{"num_hidden_layers": 13, "hidden_size": 160, "num_attention_heads": 2, "num_key_value_heads": 1, "head_dim": 64, "intermediate_size": 320, "vocab_size": 3405, "hidden_act": "swiglu", "norm": "rmsnorm", "norm_place": "pre", "norm_eps": 1e-05, "positions": "rope", "rope_theta": 2890.0, "rope_fraction": 0.25, "qk_norm": false, "attn_scale": 0.125, "bias": "none", "tie_word_embeddings": false, "parallel_block": false, "init": "normal", "init_std_qkv": 0.0355, "init_std_o": 0.0, "init_std_up": 0.0355, "init_std_down": 0.0, "optimizer": "muon_variant", "learning_rate": 0.0028, "lr_mult_o": 1.5, "lr_mult_down": 1.5, "beta1": 0.9, "lr_head": 0.00885, "max_grad_norm": 1.0, "warmup_steps": 200, "schedule": "wsd", "decay_fraction": 0.638, "decay_shape": "linear", "final_lr_fraction": 0.0, "batch_tokens": 65536, "max_seq_len": 128, "doc_mask": true, "train_tokens": 209800000, "max_steps": 3202, "dataset": "wikipedia_en"}
Each number is 128 + 24 x the weight over its row's rms, rounded and kept within 0 to 255. Layers, rows and columns count from 0. Numbers have three digits each. The size before them is the row's rms in percent of the matrix's.

# layer 8 MLP gate, 320x160, rms 0.073, rows 112-248, columns 96-127
107:112158116204138113116159146130131138121149123121132146118118127114086142077126095107143089141100
100:137111131139153172099122134114069106132125131142108140110119106107136134134092116135125149092145
102:106132145152179137107136153178139138124126178135145162092102115094123139163148180108111113101135
097:091123177117161135089119124195145109112120084097132136154088124106159143115177167118109106166120
100:143105121078177116164132120116127136130137113099070132106110151146144109187154159151158155122166
101:155108137146153129156124125128127129129103167114134121157109128118107151131143088140152153088162
096:115159120093161139155128136110130111138114155114110143136145082132085149157126153101171162117140
099:101133086091121130152136137162105125149150129150126107142112165083128106132090134075111145134128
088:135104158096091151107122158127145105105165122143166149118114128098122125144108099137145130137149
102:146137162099088128133122067109129142120086152162149126121147147134108152118160176123134121140143
105:127107155151127093131117122113136110092117125100132148165114129118123116104108122082159097158138
097:167138088078128095143154134134144116153117105127152151127130078089153093147085091135108120142172
090:157149138137130115125141169143145088134128093140095143105125127111078125142146109087092144183147
103:144153146151146090151114109167108144128125184126146105095138074116109115131155158111114137106141
103:093097182133115112136120089177062103129088100127129104115155156119147093114130113151119156132133
103:119179127106119176153119067174145079118150114147141141098100085099115116131140178115134122111125
101:153103103111126129132107123154120143153157119120163119127135167136125153107121114155111122112158
101:105105143127170133156133135117121104128077109144137125133154079136124182131107152111179123113109
106:110131105079116130099131104093146140065128127121089136115154141172142141124106114112140121121116
108:105146138126140061143161143156151136129120128156117128106111125093129125127144149117120104116079
100:123127118152136111146128108112141139138135115109110135153137161177128130122126133163082104140086
099:113124122163155152119122129141142108105091175128107122142101159114135104105118113107089191123088
094:158121087128146113119173124114124118134147115131155158083110132139124147103106152134120113144136
100:131121115122126144127138103126119137172145155148162110160132075095117158143074114156128095121111
104:137111140115123090114113112161140109136129096094121191145134095059104122124145159109118132126147
102:112135177127142119167089169099142132178076107108118131115177138108086111154157152098145144139155
104:135110106121138148157133111093126106080116137164118178082114139120144115144114152116098081152129
086:124101144138167131116113159139144095155151129135125100147088144147132098086091109109104109128134
098:141088141103109113125127174131129091063112087141105109109161110098150153128077114134136135135087
107:108127158119157106090140093135077151107091108116103130124135120156113120115148106120134119150111
099:107186097138129141088092092139155117170089142127132141110154150133097154116108149136124131125139
095:156116153132144119137107129128102088146154096134118162160132117150127136132155100131075176121130
096:121172149143145125131168087108088146154082116124115141130122101140098093132133100161082101160132
103:097183127114140084129137139186114111112110173122117121132103108100143121128144138112134135098189
096:152133145132126172161123143142151168112135165145120147151161123140144157099135116124142089160107
105:077125107091116069123122105141134140087131170147094180116110103151141161123151106154148139153150
096:072102140116192143120115127125069145130148152125181137110137151133132121117154129137111108097141
096:108118151115145129104122095105139089128069111098163070110162110122151146132157135168100096161135
105:106131156133139182112116108176131153112145166125105140137120155143161130130087130128110100117126
108:135097142121130124109134127097094118136096148102087151085150167114093125152105111093099132136137
105:115114143108114136126147132147129195086108169093124123134165073104105086155110119157156104120123
105:094126111168156144063123154157153142157145162099095129214108147117099141121104118142149106129132
098:114133128134104137123128146133150127130110105176142069143114081093142121136146065134136113153106
096:134089080095170114143145132106102093162114149078135112144120169124158134134107099136127077129110
102:064138090112082136111142149100128169175144159117159140122096128118100114110109136099100163130133
098:127134142108098148161114115176089126124155118109109144120165164100111118135147129109114135142152
105:127124148114174130085136156154149102157101143145149136097134143153119113157119136086131114112132
097:136175145126104103115169151103114108100079160098136131131158154138115125097136092155158137183142
099:134111105165118168122170106110105154168130170164156117109119134113079165143119144134099093107114
100:111117122128129088135127152139173127118125136156119115146188111098156145126089095102108134147101
095:124130090158104113103129145144114124113132130129138125143129135131132207195086115110150089100152
094:134146122128120176115152159112102108129124131093106139117107176083103152135096098095137119137150
100:116111145142105109163116139138120130119117146141133107134133132157142158086129159094155123148092
104:116143138113166131128088107134146140141149124128134126134128091134117166120118166121160101118153
096:120085131136168100130069095130089168138086165129140135122120136143110125112136142105150105115136
105:137085137156120112107117105137128161132145131127112158126160130096143148138129120151128142152125
098:113115141110100139086162112134110075110120140146145095136123105119137138126141165134113055103162
095:146115135123145180105131096131091098125142096121120152147140086162103174116176083166135144145118
104:088101124148115115115135117119097176128113141162159106127128137074128133139070151174123101100141
098:154112120121190143130127047142146129155157141132110122117115096158134148143118139116101166113134
088:100154167160155114161162134115137108140139115084141134129161118097166151147090145103168083089149
097:075164141164104200125121115121101156098188144098105131138094163120126134167147103083102087099124
100:136082108132160137125116137148119111142103128120110114168127133142087141093111122125164138144189
100:111096096114150110123134133128142130121112101134116110042122137070132166109127106124084126173118
103:118067148136118155111115084153140127104095140152132123104137106124093125146177136126112118145131
097:143131108097151112131100108128140135102144115133166116173113147094113150145111103147185110135141
099:142118097134168157142131112148132170104125111091129181094103157116130176136116105157144132101132
077:149105165102100122152141110127146153124162144086108141193128130132096159175131116116091144127116
099:086098141109104153133168107114158111141132124134113122116120130137131150182151133156109130120102
105:134117123095123155122113151150108137148098163172067124116126194109081169113130147129117156142111
102:124099094127119111109137139149115105071088111134105151108176120151107122085139118134141125159108
091:151105116125116138118174151118091141098132165103110129142106090125088154119130151131127081126182
104:092130082141131136127134108126125180107112138180158112172121112147146113111177140136145142107127
098:141104098139105121093126127117170129152121125163139127155209147164136103144101141124096131109139
105:112137128133111132123134122166114148121106099128117112112121147153131135127102155138167132118113
107:111098120097117142155117173186140124181131123122149126143139140147136115152112133117104170151155
098:120113126153140111121117124090093165073144123060117113121068137158114157131112159148132173167149
096:109124098155088166154152138166143135135132174155137163134146109105076134117141098123141169106119
110:133100108101134137133127157166119128113179159107121138123142135129100137108156119129100152164126
089:112130167141156104180169126107128090132164127125161130141156107125137143123162123082143137136120
101:090124113150115171104112145156205155104149157131126121107137126086146147091113099093129135140131
097:128126151115155120120137087117129126144115102135107135152079127126093127134120137116132148144108
105:143129155114162132124092104108131150133119147125127123138125148154117137117093162124135140132119
096:095151119154164115086097108179043102088118127127145134148121116112129114157127139118105144143137
112:102099109106133128138123144109138114111118125135185105115126087113110131127127130119089105115151
097:129098141102147166117130155137177149109087162167172124110136121116110105151106150102120120098149
099:183120137085138130095140115111156138170136152111108114149106131118112132140105097128143152146132
097:117124121175142174116147098121107136103124129120082150142113088125154131119126166128141111128067
100:086128172163122128099123136137148145120113079121123122046142105103130157155134110144115141144128
097:148144128155107136115157170137173158091116162139144114114122184163085108092158120123127130116134
109:135141168100099129080095116069126111120086120148131138155126104130147085121085119105117149143074
095:079118104107134160156119138184121134159171137127097101130118100125123124095096111129125155156112
103:097157110130142125141089114082092146138117161122118132128124127130109180140089153081117092099131
105:118108149146155101110141112092166067176120115164103145133157153140153100100139124146141109132130
105:122121150079125152076140114156120122145078156182096123177154110163152124106103157146140175099142
101:051145137137120127109104176108130110121100161113121112135105165076089137137108169132170172095081
099:067154171116130102113116124127079133047157140102136071117160128127129098137116099087069132127136
103:095105145134141155123184176162124170101125108130147174129130151130129159125141095142100136119116
098:123133133128130130120142113153146106097118155133137168129160093097136106168126167158093121125127
100:099133150151109131132135136124132144145131140134162134152129103143098102120101135110127123137121
107:103121161090107152143129144138165143184094111084136122100131147085116147160085151140126136102120
093:111116125131085168078121182133154076158138144117080117142163115096133136168116150145117118142148
114:122102123120153111188118127150087112093166109129103144115080186146141104142126112115135120138087
094:116136126158126112139151139150155103157148125142088100149144148100131116117144084106101126127119
099:145167138104133115122143125125121150146145147106110118123130124145135116104153147182113130155090
097:123110161130128141146167144106125099122125141139120162145094142142120078126130101123146089114096
094:086148104160119190164110136138115140199086138124147110105109098117131144136136124122090098165104
099:119101158150107109093130138151137118149141132120123156079123123126115128142158096168106131103106
106:107067084126113141173146098122112130113152100134120133082121164147119158086120111142103143106131
098:119160108098096146109149160117149116102124147098131103147115144157080118133138110159168145119153
098:136119091119090115066125127136111142129141125142151148136144140155094122110127130150143090132102
101:120152185115129074063119101108138120106146146140140138159172109110117113098111117128192158158074
107:119110107134134095162110176120113161146152173124109127115109175136097188123141129160125069124178
103:120100118125159123099136153140154123113133155111134141087158149113108112181108165062165124108125
097:138143096137101136076111083113128146103181146128102129163132127129104118167139123147142131125109
101:135107121108119131142103092125112133097107089160106174141135174121097094099130160111119169120137
103:118083135073110099152083135142127098137119122157138118159102122104077108123123147147124122145135
107:102165129132081119128155101141154134132118113145150053146119165116133143131130134133107128121148
096:118132135156140110102131097133165096146144160086104166129138132100182100143096135154169166104144
100:151107131082142131102139125138100138109121095152147125126177117105107158110083137141132128132142
094:137132149143184139150101127144161105138141184118111094132140149137119118090109143119124095129132
081:073144172094134155117126133108140094144138100107121110103159166116154143120165133128114157171116
094:109121149148132165147170157146155137135107109099115127140101101181095145107121119146131128184081
105:146156126072105130199124135145147165148110122130131153156182129085105134125153124147092139118095
108:117171122105149129160079139171157147151119154117152160129104098130138151070139126140167121168132
097:129142113153119121148100095128072108113112130160168163154149135108135136148166147115097135107107
098:123084141113100160157145142157137146129146106124117119164136135146174156144091128158161144112148
100:114106129124126091096110144155116131142143136150120148160142123104132128152151171162119136123143
108:116168155163146108114129079132091131127126112106096145131144132118155145125102132096138101147102
100:138126139117151173156108108104144154151131126095119140120118125107124144117115172133132111109139
103:163163156142103106119111135168132133133147143115109159144141084114145100162129091131143131142083
092:134126151118099107145150158161128103139179099127101119128126134145117127109155108097128166163156
098:097125140130129145133105136175180152108139122157129127106149137074111113094111107083132096109138
113:127129137081107116140139143164144111124107151114129138089086200120127072134157148132115119141137
099:172154108100089107110127125142153104106158163133138112125104090147125162142090094090136140109109
098:123129138065130164113102128106164134115173090117092166170137121141103166130186134134145137158106
098:173107115115109122147185111139123118146142130158115136146126114085106106128104122078124111179130
# layer 8 MLP up, 320x160, rms 0.0724, rows 112-248, columns 96-127
104:142152146142155119116127125113193082127114143199151145132115103119128144096102088143142103137127
097:133132089093116117103120114136104138094074089103140146074124150131068117122118114132126156152138
100:119094144103132131154139105109206115094137134102121111082135145153111141127145161148134132152105
103:128117159113113066072122095118134130156111129140116110100148124113163130140123138111140143122121
102:121100121152106098108109150118152105111105114126130152159138103121122128135130130193081099164157
106:124120133169135125101164133070112146099133138113135136114103148146104165129142145098138117147120
096:091172128081099147119119132124140090098095150114107125128125146097158151085095067164154111107158
098:119107123127115119141090129108133132097089143159140099103156150160154197133130159167104166141148
092:160119171109137115148159131126097130146092112145156146111142118098064112122129117160114139189165
097:123121140073134124097166148111153177152112113105124144162134100115082147132079187110128165113090
098:123146145163124071127107138093137137119159104150127153078157153109116134161133118149099116101090
099:140123149140114134117164107109135165138146145143101125179157158113119153116168159136154110141092
099:107133143090111124171129102087121100155156139167090105131158114132119046118094163151174116157136
106:133132107141098158129142120151129144133115135086137142141161125112111133143107139136107141143152
099:134178116129107165156125118134105103130142122087140158172095152132127092142144152138126116132134
104:131109119122097115115113140094157111118082134165165125161110156149139158163114129139099157116083
101:103143109122148125097101128180096204153107162093140088122132091123166115102142137088170129160123
095:175129124074144107137100140154150116091103140104123095089131161137159109104196095134148126166124
095:147133168069088081114101161138108165150090145121137108099157129145087165147162103147092128143071
102:139130172152138098133148133100121127117103180118090116170164141152138153147124114187129100075124
102:136111149137140137175128146148142131165143105108122163118130132148125131149163081122059185158116
098:103109185146160096153097124123093073148131120115123169119105117108130131113142121162114183150159
098:120130103170162147140134106156094144122133180127089163133118132139140150114141098119176115117115
098:111126118109125150122112123128144148124123129124141135132137119156137131125111123095164095085103
100:118096111141137115123147087051097141161112175155139135103159136205123088097109128105103145129147
109:124077131161123114167115103105129114146153136142120105062104174108148161167145125118122104109125
104:128143120111128135107089163119107113121143170194155165088167107118154128140104109140137133162127
091:099128148162137118145131124128139092139185110152111175119113123111129111120136117124126121164147
094:125114150100157151107143103138137183167163086108123111142119124103146127138108160148146137186130
105:130079165110096100132136144138116105128151093113139129137115133123111154147147135123154137110091
104:126101146152150138143134133130081091111143150111097068110125079120101151154135145102098112121151
098:144167124139184139126163133112127142156138131097150091137137132140112121068111127130093135114172
102:101094125127130154114142096122135128111109097105066088158123135145148125157075098132154116122117
104:152095159128127118104107119127151108161132122132144134108111105160124126126151113137098121088127
106:091138108153086118120120122108171116119109113149135049140126133090122141171104119135145105110141
104:125169157093087103113112135139155117177117160139085091118149113112126138134110056077113113106119
097:128148134091158124132112101138145133108126097143084133138137142121100076118123105123131082132136
099:139154117109112146120182134077108168122149144108130142090158168105141145121125106117138128098145
098:081102155137100088106161109112145122135067120143144127081138134087158113079089145171147116161086
106:060135130134159131169114147124130132146092119099121099156107119134099141131181133089126083122100
095:112151131153135120151146123140108147147125116114117130129117109126121113111098124166108141091154
102:117127101125115123119118144139128144110139153124126142176148189163147123117147156158099115124126
096:108128142085150180119143153139120157142128118151119115119130101127134162103117122126119100130128
102:115103128125171124119105151117138107114148113128128124147106092114166087109067130137112168087191
104:135132096040137102109160136112081104127096146161119152145139115106122154143152078123100105103091
096:127086187097159128143159116120129142120200159104098108155095117123130085156112180107148128166131
097:062187139171118126158133153094106120079147120148094054097153078125125138126146143128092119125155
099:169137143090127120146135132137157136158114121135132143127149088109138106137145141104132093117148
102:124129105132126150135132149115146085088138093078122189093123105126100106105142138109158137137145
100:147132114123116113141101122140196172116150177137124131181165106130142172166135076097103160115134
101:068166133112109125106114150154171158171118091134111146161136177144135173156111107124168148093142
101:108128134102110133109102123139085123165080150094142150122104155158114105130127124088145115165127
103:110107099127148125147123121070141133141088147076123132139137140095110090117122139165134107138124
098:111118163094095155165137109149122111120129129085117121131094113105123156102121150129123121130109
096:127123130144104148151127108136132135081114111123123105128135130166109151179122156102132136141125
103:151161067119108156120115143110124164145116073140153111071171128111147125151110134121108127091130
101:159140137121139134100137127087125132115116145060164110115123117137175134152118152130146095090135
099:138137184129105089106134123107149096124121129105143119154133131130129123152157149130086150155137
103:107105160172142137128058161094122160106108133173160158159123140139144128138119122119146128133133
096:128086155149126118110107141174166120141142096095183092102171090130139137108136146104146135128142
095:126110126138120104143154183103125159075126110106157075144125088131150083108156150110119137138137
103:212139116135120156103107155074113133118150107105117172088116136141101102188144109136133154150157
096:147105144127121153124117104148130140158131134104138108161140156134097156150132161166132181086114
094:174154139133153136160118099131144154088154087096131056134113125141128158114148153114137153121143
099:086123119123159081146164115135140134151094116126132124135118131176130128189138134167126149128113
092:107139112109113117114135131127167155156146151124185134136080097115109123105103141106096133146152
103:165121171128181118137105124116139131166153127089128156091125133116136126131144144086127143192146
093:132050143150137110106121131141117102091090128112125130152105137085112132117078112096117138133150
103:147138135131097129102130136146109143123130134126161113096154124149132160114082105137125142132143
107:074120132112127111111129155151124106176151101133138141106133130158084113122110148171097100117159
100:127101160117136069142133132112119114150130141088097165140132176178159137105133117173108159104118
099:161095109147131158158166137130123147110147138152102124078115195148149101099146124139127130088139
102:088089148138150115145143105109100139096124114114153151083146155113136142111122092125144095116135
093:139159144166136125165099122144077108138156150136145129101136137117126144118137170124161138132119
106:129132127115138128135116171124135108122104111137112167125147135166120145106142121125137144205085
094:139089122109127143131111143123176140153139088146179154145143138105169104090145085120111153145098
100:160130145122131141134087140171174150095140102166168113108135134125124129156100139083069147132174
102:171137156108150139109080119133137142119128151115117100102109125116127110119106124097160123147152
102:155108116128160116114142114127110159113131090140137125124113166131124140134126134072093103112129
088:112189158163109133134097137165134116082111142141126125118145130124178113148134148147125108150127
099:102139092143134135099101085160130150113141098124130147122144135170117139156150126142155164138113
101:131154127100106135153177144104104136144137109124117130134135142160135100136118094112078113111142
103:104168086133081110122157146163159147134097128146099179126160087147143160126125114162133156097103
097:097159141146103094151118112166128150140095148149188134093089128127166068151176149123134121111126
110:108140156082136143089127153104097128119134118168160139145139154129120144128146132166120155135166
092:090162116142143125168139140141102133082158143137115130134136117110092106109163121147144136153161
098:152109112166152143107111095114149096116116141102105111120076118114103147144142156114128094094132
095:136141150126120129103122126182139090172124111118110140134116155124113100167093114137116143180128
100:063097113116123155139143156131137059100127105078119121148192126123117112139129150150130129118092
094:116108134143128117120143131144147119146135122135113132167113135137140109093102111133157120128143
104:138096094140117170107138105126076138162119099132131123112108106156133132124112116112102110104111
094:128160146094101146105128133135126092162129109118153096130072149156116119118101126082128110165122
110:144101117124169090123095107123122122092162123132118138113122104144133177141119138141176144111152
098:163091114117107108113109140104164093140139134076139136129127153170170130118126136183153124145156
101:126138139131122157105107152141122150142187102171137133146182125135143140129145146082153117120118
101:180136135168147141129090102120114136139094104154086155119111164148135115165171089160161110120069
103:122109135133107106117136136154174074148102139214133114120139140148152098132094149115114136097150
095:135142140127116134115155122097143126122108132164131157129153087133138146147157118117095104170131
102:114101133151132135113125137121102158130172120133161116121141128158118150178121120137111107115101
101:107148099164125136153125130149094121114108108135110094135119120124149122096127148164174176109094
113:109163138090125142116105138139113142116144109118148123129178116146114131088157118135124126147122
097:190138179104122113127180110123121115115112166163118075115109136139143130114111076114122139121144
102:129159118114164144121116107132137123123124138097138166110154099164135121144131132127124096101144
106:121144100137108111169121145084082132167159120110120071138128108107115136128129139109141116133112
101:110155117107113133132161084138084109187129092181156105101122138107149104134104085114149118125113
097:123137107145132108152167119088152140109162108163136167103128132133153103142151139131147103136145
094:129100152062121119140108132125094121096161128121145107133121181156160088097076139142157089134076
100:109138151152142117132140102114153162091139088157126146132153176144143150132185112111139149109116
093:107140091122174155150080104103155136160133109104086128088100090147085135116098142111076168106155
100:153153133115161110139136127119116099120130139108129097110117123107176107119114134104136145082126
099:076139143139101103081133105128096161120149119126130138137160180122153112166095125145124130124128
096:096151128140139127156104102158111118134101157115081142104132119155150189125076115108095134121127
104:128149144099098097137107109148145102135127092171113129180071101101125140134094129115141131145127
106:124145119124100122082108182126118109131113148100109081126143109129080156113153110151129158100148
105:091123139118144107097101122153112131147169160119149136104188113126092147143175155135120123133141
101:157179154133091094154124112114144129126128120119126113151177132101110139129139161152162133099103
108:125130105137119147109088092127130149166140114095163113119112065144132147113105161077128139140129
100:141089118159152117137118138107175133163160092128113134107121141141095146114103143103128124106158
102:102111142125134114105168124126095095113095110176094085139103130117108109110126174141120147138120
097:173177117127123168164166106139123133119196129174116123133142110102112128090171146146133170116129
093:148148074176141153150088121108110125112148152129106145151109136150122119130129136114202148134124
084:163113114122153096135143124117111181159149115133167145084131127108153130107143131086097149139109
093:154087109134105137118134096151102169142126147109148160139110107160105118110097089102129108156111
101:141089137101068086119096153128070130137154181127096109109143140123136086098128122133148103173128
103:070121099153111140102134163152115124122134151138109111128124122129126146120135143133117099121152
094:144171101091091107110140122120144148092096133132134115128135116120122152103119139104084168147145
093:154137126143096192123127158105166101111156114133165141130138090134116111159131135108136145188082
098:107133197135111093164176095136166123105096116126122113148161167120123125149135119168098117112160
102:125148135118096161138156139159118135149143094135114124134151151133116090119130154145116121176128
096:150137188166154113139139120131133124128192141097154120113130130096132146109143096128087128161144
107:147133094094169112129130144167106131134136160144135148105119155140110106174193108135134123141111
090:097153121129168142154113125105102146124121152186122132132113139153123139135138088089086100143146
101:136163135154143098136126102156139098125098126126093079146076130102122125099155087120111101118120
104:115123077106126159135107159116070108111088150145151156109084072166103084152118117163145154122091
101:117157144123114117117123148139147103119116129150154109164061152139120078135134149083135122158155
102:099127140159117117128105161111154124151120135095122095155126163140158180115092111081135123092158
100:136162134128119120121103118110104149110136085124109146103128085138115162102148091132099117094132
# layer 8 MLP down (transposed), 320x160, rms 0.0996, rows 112-248, columns 96-127
104:170147156136128165181129122106109123158140112142149113127153123175111108100133124113133130138143
101:157132144138153100125136154097122112094120139154077133136177145153161113128138095157141161104127
102:108165137121113113177147143098105099098168126158113140140116113160110205158120120137124152128121
103:101138164122116146104131160090165126140093144140143112139093124153102120083095145114129126151158
100:116132103162123146123151129101123133155151101101119113119126121175160110146103132097164113156084
099:202105083107095080114112109125115141131131107149154154085112155141151152095147147145114111134154
096:160132124132156137126162097144145139121169139078114132088116115131087073137109138155107142158132
099:126172152101135153109135083133127127107151109119150129125126125140093158118126111125111127147100
097:186145097142143122112130121112140111132140134093136107161101115132144141082133127128171110125106
097:117179126141122147104109078170112083102138110095155145124101107162165134102113108112151145171122
100:092119134121119148119138091106099148154173115125189113138193133137109103136113157118155133130106
098:206150122135124157088128080072153104129179162081110140096135140133145098132150148113115100089159
095:041132131126130157096153180100141113087159132127104103112152118152136077128087146089178115144124
099:073133151159115090104138157112115145107096114130164134113139119089121119118084139087159115126088
105:081148091110115197134135108149130151114172107112158120164124185134121099123107168147131132092071
101:118060124156111141130135138074136138117067156145126138136122143124122124123142155125077125121139
104:112078169111125135141128112103134107124118090127121115157135146140125136119140132069076177124121
100:085093184105142144127088106142096104132104148101093122104133140117129157160156079118134175135124
104:102141173142087100129185137153127100160118113137125097117086103137128140114112090120156138189149
099:159159126120154179107113134095155140163134111153102106098129162114149127138102116121100155150127
097:179103117107111092120135140151112122126128142109123122115133076139082147158075142111125121111149
099:180131097089138127127139123116099121128153140136151127094105142118142155118124100156101131112116
096:073147129104113146106163159131129143048161162129101148117119180136134134120119153124133164130092
105:129178111137118103111132114128118152151156099140171092075124111124113107080157114117153164135139
102:127168147142144145132074130077161126119110170133108121155132139121089114107122097146156124152123
104:145131171111130165113128144107132145090146115113107130146138120127136136130138118128123071129128
103:108097149138124134158140134120136111155107137138132100152152083093106132111133170129141128126116
093:147090112115140088105114120149123154100119128092143142123104081104117127136130153172120136125138
095:092101093125115168123151114135152119134126167130176140150083138125132142138140183163114114135138
110:130132106091131108135089129130146105119119147124130135117161131132131106191174148092104152110142
100:116107161135107166113121075164108148124128097135112096075127128150154143100087116143141121165143
097:093124154119132132130105140129117124139113132112107098148150145112111142157081101137124151132129
099:100085151102128109116132118132141128138122095157120076134141098134098135140102157129150110117125
102:119130142160121117152131124091157155122126157129144155158085151134121152125134136122118152073146
104:104107153128154155173126111116147124111135159113132125109118092126097085147103127140139096127131
110:114175148122121178137089144145111136147092135092153124141102109102168126093112080113149109149122
097:159133118116212120114133085105099095166141154109134154119132144142185095134132099138133134134125
097:099134141113151114144130157117106106111113114124084150108123169142075176155133137152074107091124
103:130087156149129118127061095118098102150090135108117128057134161150118139122115132147124111085119
108:114133141156095131192171142112149134113109137098134107138162088135122130124110126163140165135096
097:083131178118174129132077123170127108142112158126108117124168129133182137094079117129164140142144
101:126151133106125111088115108158136144115155126169125131102171124121159138119144116136110134101131
098:159127157101142152149091098140118121104142131176142100127118151149165135123139105128112090125167
099:133156169136096104192141083138109140173128117118161127144118144102093132124158130140159134141140
096:119087069101100149093078114171131146117120139095107163109102134135098122145118176174125168141168
097:189131145114101145115178102155143131115082147165119160125147180147125107179112097092090103117161
099:116108136142181131146100118138105139107083184191135109144122143168143113128125109115116134146159
103:121129118094179148150156120143129129123128127069158145125122154095135105132122110173132091140117
108:196188122145145113141108169116154140066133185171126166136133139169140141155125154102203186139119
100:180176109110107106112134159122107125126095106099108163187131156114134100111135128083124123096139
098:109107102153124112120116142155149132095107125146151118150160173123096144149112165135150144116098
103:100143113139131162118122115112098117116109172159131129139066117125136147126135126127139123141104
104:087103121146118144133140126151104093088118141141130156137122108111113129169103129190131122131115
100:149138095061131134167102109141126113099164151112121113129095163138137108144124129165113128180122
095:075128164099110140117132124138115117129114134118109126144095139128125135122152146130109180124124
102:132111120103132084101112118092156146113107122152157138160150158154082112091121174156124133126156
099:140107126111156143150097080123128132148079127141107154125114135132100167124101124148106137102136
102:100105141113159089118173110173157094145148114103129150172136141155104160116119133132123146134126
106:094129131082091107102112174125087094158157099114135142118121134134130149136138111142121140104146
093:133176108123135153128129067097153147098161083145159150146129145130128126118153129103165120190105
100:107159112123156079115112143150110141153122131173111137130133110137091133106152094183155095154141
102:198141118091170133136099166105123138133104131109150138147135130118162111142135123147132139110172
096:142128143096102104141118149101162142100137177129135112136136144136105102077169100112127135131083
093:209141118146117149096093132138133121141132142117102157150130173158136130122139136139151163122142
102:088127156141123133117133133126146088123040152141175122133115126109152094099113130123118159140156
097:128152142135128108133134100103115186132155118112138132138135128114151132137133102115121123087154
104:117093177136164096095134134168145098142097102086117145124158125172094148152130119149135120131117
096:062100159113125147101167109187135106155144156161109137172147177145135128153130109108126177118127
096:147129125117119100178132126100106119111091165101120144118142110153131111108146119146104099124145
101:100132076140155165122070168103145175157149132130074105124129135108074132125109104161125101125137
106:186103147088122084133093125119112106130147107134127094142124097133108145128172100155060115120098
097:119142153176148128121110131113091116104120157150092156121161126137105157140134168147151142098103
106:086169148115124146118133135137115148105145114079170198153126158171112124147169146105128150135137
098:098096126103124137143160174150132149078152099115084120119109130117110143105111154109137146151129
104:094152160165135166159121146114128120103098092148110102065104112091107138079094108133138136188156
102:129105055132122165083165091117129147151087113124153112130156120100132090107163106132135121161121
097:147164122140104144109148133124125142154141120093139198150199125120129113137057136108133115121129
101:085126142108105081123115109105116116144152123112127109098137142104097135104152122092085132118116
106:093124130106127146106110135114140098093144150117130211129161124146151138151111138160123147193103
097:140113146100125112138111101153120146122099128106143133165097161116149116130145120131096136133122
101:061152108157117107100140137144122099117140154114120167130145136117147120139143164144111089136128
103:115157115132091086136136102128120144154092104113141101168092089102170121113130122146162165091151
099:109115146127127139123079128103095066139144148179129143128126150092107183150111124104146099099142
099:158126118134068114112120100150090073171127127116145099083116129124142123132140148112157101152130
109:169160147113132081119121122126119150122133143092164212155136112146148101149155108133104139118131
102:112052149076122133162068120181105130128116145147106134136157092106133158102122110133125115124135
097:139125145107138124108161087165152138131118126138128155128128169097114129108138078119121139105128
101:125100173111118132138148151166160107163114143095141136106109162151144147096136155109132103095122
102:082097152115141126120121093157113124161146157096077129106168063144155126119114123133134100125107
092:067149123134147153101143132131118163105134132107145115095121129115130126148111106156123145124134
103:161125133137116099119106122104163129133174115092148119105115141160137161103153111148139102147157
099:126126114118127151151123146120125159099163145125157131159156117145139138100141154099147160146131
103:132148154129134115162125129168114128165142179119106159114105127158119155121164119171158128102116
100:120127116108121141094132140138109131166119151129122108137146201102121156131127138109153111086109
102:158127123130138084133093119131100178146188156158159115156162141140165131110108147122140091144148
098:138104146109111114176139131120134150134137145119155115109112123149130169088130126115136149076103
100:185104111093107198135154137102129134134101110096118131164103109128133151100152112162163143074113
101:156129125118097102146143104121132130130159116076100122079149113098164114136151124123140105092126
105:166110133131111103145129140152119118093130106117129136121125108122147120176134215101099143147123
104:111069136103110133139147124128151111058108139126119168139154109138115157108153150109168110152119
109:133149133155102123108133130123110120133166120142118122097149135138138061121138103134151159150114
093:103126118131147096090175092114114130108158085134128115170118139107151146104147118132121126162121
105:160104176110138087170137101138111139187139114113134102122126154128153114165130132103154108119118
104:090105055099114145116139129148116122156101136094155127129135174098155120128149189150181103101149
095:206132123157091112104140134143169115110093142126105119140154126104108108137095149174108153135074
103:161175101144107096151087178127120156163120097116134134176156102098112101154111153160142065116129
091:104097155098101131093134128117170149092130110127148109148168128096100141145176129083137136099152
104:115130118158116127129096156116084100147118094138153128149149121137122137151130099163162153130116
095:149077157174100091100126141112141141125130080134121175129115128186126165142115146120108150057123
098:106116142100125117132106096127081110120141083127156167140149143145160142133111149137143147124131
102:039147154116114124108095107126120099097146130124088111158142147135146125124113120115120142116115
101:059106118114124105135135137175135136097109152105122134148117121139069121117130124123078118126088
103:058125144161103125157148118097159112183099161105131160158140082146132131135111159156171105150135
101:098121109090168139145135117189138062128137137131118120130150135153145140139133141157111152105140
104:142120107134115110165159123134130120148153144124089085104121128171126116147128130136111120110136
101:118146133105129154146129117164146142096139159131144123150102116121145148140106134115145067108138
108:148149101140153155090140117124132133095196162155142129110093172116124125104103133136111154113168
106:152128133140116103109128125118152111115096119114108156121088173123112124116109122084095142137125
101:109099111116096137129123118078123085124141121120140131187105119098086117125131112097102096076140
099:073119131150111122138128143170165075107114094106129142114116103119131144106127130141117162141129
091:121164127131098155131140079097117138104101125132127124130139108102128116173133105113117174114106
082:136119128115117180129121150109125099141101089150111117116121135167109142111144109139122146146117
094:128115116149116111116158161135125109115085104131105100101114118100083135116097200134098108096133
096:125124113135129164156121164131147117146146127142120144114181128113147102115117147116067130117136
105:087097128140086169154185154130169132116113129178132133157067135096121121122081150136109087119152
092:174149148122144127122128127103128152089118112119099113126114132164136138145114167163106166123124
099:135102132124106132139129143124118125071143164176115130133077130149150089136175109091120113119160
105:219125143138129124134146133115152144129136128079113133124114097132087143127112128125140152139090
106:178124118150106128160142091145138109136118138113161127119141131128130169140110167152154186122141
096:085149063122156131188154116118123102142134093106137102165096108103121126102146120102104139107129
079:244160139108122164146105137122135110151115098160137119127129088154173128126127143149089131125088
092:134113173115144088119106154138146149123150153143096128096121117136146110102093160130152145134142
099:140133107138072141132095087104148120143120176112138091127103141090107116116122120129109103106104
100:121125107126104144150129087066146081136137097106125151084141122113139099155116135120150118090091
099:165098113126132111125105078146149139078139161164125165117187077109147142113118129141126076149105
098:148114135087131132096124124139136110106127121141147140096099112150114163156057125123107124140142
106:102163138149126169173115107131075126166088116157115134132124143151166153128130111111125130126113